{
  "d_model": 224,
  "lr_head": 0.0144,
  "warmup_steps": 41,
  "final_lr_fraction": 0.1,
  "z_loss": 1e-05
}
Each number is 128 + 24 x the weight over its row's rms, rounded and kept within 0 to 255. Layers, rows and columns count from 0. Numbers have three digits each. The size before them is the row's rms in percent of the matrix's.

# layer 9 MLP gate, 576x224, rms 0.285, rows 452-463, columns 0-223
100:143075132104080144123119121127118151124131125111093145149210136130110137130120108102163118103126100145120139095134088152164122123124097117066165177087110100093135120147135116128161090180087132125106122113133116132116148096134121143095115127129131146120141142130136123128111174163165149114110113124165123097122141148127145138136134084130129071111107111139112129116135137153154134109100133129148166107140129133101158142141120179141116085175137126101155127112118041112117116124126085131144094107125157098113164074104165108119151152115134144127113089087128179153138113135119147131136115129103143117155138150146119122125112150070163129168111133105142136152156131115106090152165
101:089129159139130111158116134160133159126152121147179176172134130114136134095132126162157114089118098139143129136118129150092102126128160108132134128145138133133148092122125179170109096130135128142123161100103120130136130142132116138125128150125134111110142148068117133091126124123144106153166091140096129159172098122125167099135100091092141053118118096128139131130165142087082148114102134126120077134122104121138174119135142120163178141116110099142164112127141128137099108126110111160173168136124094127123138124132123143128183086095179092093161126157110159119158161154094118190108141113158126137115111097134130132132160131102151159106116096124124123138094089110152113171113
103:163102079193110111137152138118120178085099097115113154167127143156113137143108122133128095123122128160154077138130118163143143169093117120090142140164108106116159133155143137136117132153170087144109114133143153120124158114146157125157158140124125109112130134102131142134113091165122138157128113136125108135135141170142122107137149121121155124148108145150158134088078128125111151155111170131152129113148151077181107107100162115173138167160121102127164155155091156114174115138110095131136141100099104128126150178135120147138151127170141159168159116138119131145136131121131183171138112173097138163159121127130135073146144108135174124121145142100136129130100129150156141181103
095:170164136145131076136100161116091141088109139140138154177161117112135137085135139118106179136108107141099130089134117149131079135132103150085113109152115134118100147102129139126118115135109149101123093122082155119097071098116157142109137129173063130101174113140125133137152118128116126140114161145102114097153105130096166091118158121149160134112147125160103137125107180144108148176095131118144119152097128136133084166135183135101109111110125130138132152127121116142103112136131128126130119145127187110099119114159137118131121120120088120167132130078193133151105133154143133149104120127110134137103165108137091157155158177097151117137096157119137120117117156161179114122144
094:121132138145106107123147129102186167143147147121170132138111127107089180117157143141151180155151138145117085097154136089125107129149107093034110125143143140095096123137098103139098093129089117138104149150144121149181138138134145113139110140178090141116146131136104148144118150168140110149132151156188130106120110163114148148152149136138136140126174132120165110120135164097143110128157106174102144116117153128149128136102118106108098109106151110126127170138126143107114135127117086115127149095164151120098123116128148121143112127100146143121117136122110140147150082155126156108141082096108113143135151150158144134191098163179141141136094133161142121189109128133149143106132
056:149145143148149109094127117113125161122149123179094112125110156158109083138131115110181102140124115155095141100129137134151152104125157153134132141081119090126126183104125102124138155154152149151154138098131069110127155128149135114085146143114077148100114171142113087136160168128135124135079109089121131106143126178109090130147136134142110182128140148126152164106134093122121131093127115085154118093087148130114118099134146146160113127124112161143123143131144121107113106107112128120141113140141150155121142173166102172137150113081112139147163142064115111119116150117137106125101128135121164167133145156073126151138182140130160147111112136157113148144115103124144130090061
107:149105154119127152147164131093095128135170115129133110100138124167091149137126108138158143123148121081130154085140128109123132138131130108129174121140141173091080158147131105086165121179061140143105158133080124103135140096140127105141137089093149135141107108111143105172113165127139141098122096136103104144171165110148107134159089143146178111111124119107154188151135113120155084159133131116119098127154115129143126118122136121149136132142112153134167135144150138119103143101089167088067125109125106178119135117106137101105124102180132150137102171129132115096093104130098112140152172108134125096126113150142147120106152108179171138162123112115121121160127140123114097116126
106:107141125130068094106091099100132124154109114081141082086115096147120219149082157133114151092159123142143131118100108099131147088130153145163110144135116158128184105142093123116146127095103132132099165145127111135107093137118106134135120157161104122141165106103097125076165116123111174122086135119105121150110145158154114113127124149099141139155135122136138095139113148101111102141198142149127108136124145119144143137125120113138161108115133087083145109124127126135137135171130118110128157137108082101151148113138103099138120152101098123135104115137121167129110164103140110171129125102130140123108177182118100115108135125111092137141103157170108098103131131094117167105135
103:113122146115131095126140153122116139144133140126194137152124101119101139108134114117148128149087127094169070134141115126129140141101152107133142185128121106134179117183136131142123125101147143158141117106139124099145143180121092109150127190141104142109108135121123133151176110126151155146157137136128107201134145144118076100140145086106168133127127110107121112117118164089146131150125110133132166108130105149145129161146115084149153120121142138127154091149140105140113134146115082140124061143163150042111112122110144117097117153177121118137139154138176180156139124103129114134144134128112141130119112115121101115171109155126084132095104124113129141134149122164073131137094
097:072132142146138149133200158112163108145162126118158115163135138142132116139054133111112144145099129124130131144115096100113103132118131120190156188144160131145137152117149124136147123120131125132100145149088132141166165101130107083122136142127115145114139112133137090133164154148119160106103080116119127145128111145123185150117131132125175154120172081156158158119119124114116077092133099100154121155152163116122120157132121150095163135117116129136137121154098174125107135168122090094132125169140157151110115134101123130113112138101164139179101146132176137151116112114141135155092130154121095166103111146162135141134128110159139174106095138095146157132116160121133103132082
080:150103138173135180128133120148094108153157115116156122132170123160145148158136164126101130110151160112124162098136146122089089135105144132121118136106092176096126127099151099101122095124143176153158144137124119114091124138102115118120085106085130098108203126105144117170094160149139098125161129107122135207134159164102120130108151125107153092162150120099089104130136103134111123161102112113105139129100100112185153130123096128094138118155122142123103174103112171105139104139143121108138093190136132133157129159130123141120134176115160151102140099108105127127104104136125119118122139153127155141113118157165085123085124116136157106113142119130124108115142160122120156149092
108:079119130119155150134152153106153159104167168092094136126087151056105113122094125128118118148111132135186149161160087129110137153122129080135122120093144105126112146134100146118096111138130093130159122109114122095115097122133091114166130117082135146130168141120132144171137129147120144133153093115155122109126126075144169142083114127099115156189116133126082121125120127084126133140164161125148152101147145127144130139184091125111133130130166105104147139071140152108143159153117173144107115155109150117163113156143101116127157074170144162129122152125157145105144118142107149151100139151134101147145168102167151138115134122119128142115131131092124135119132111111098157137185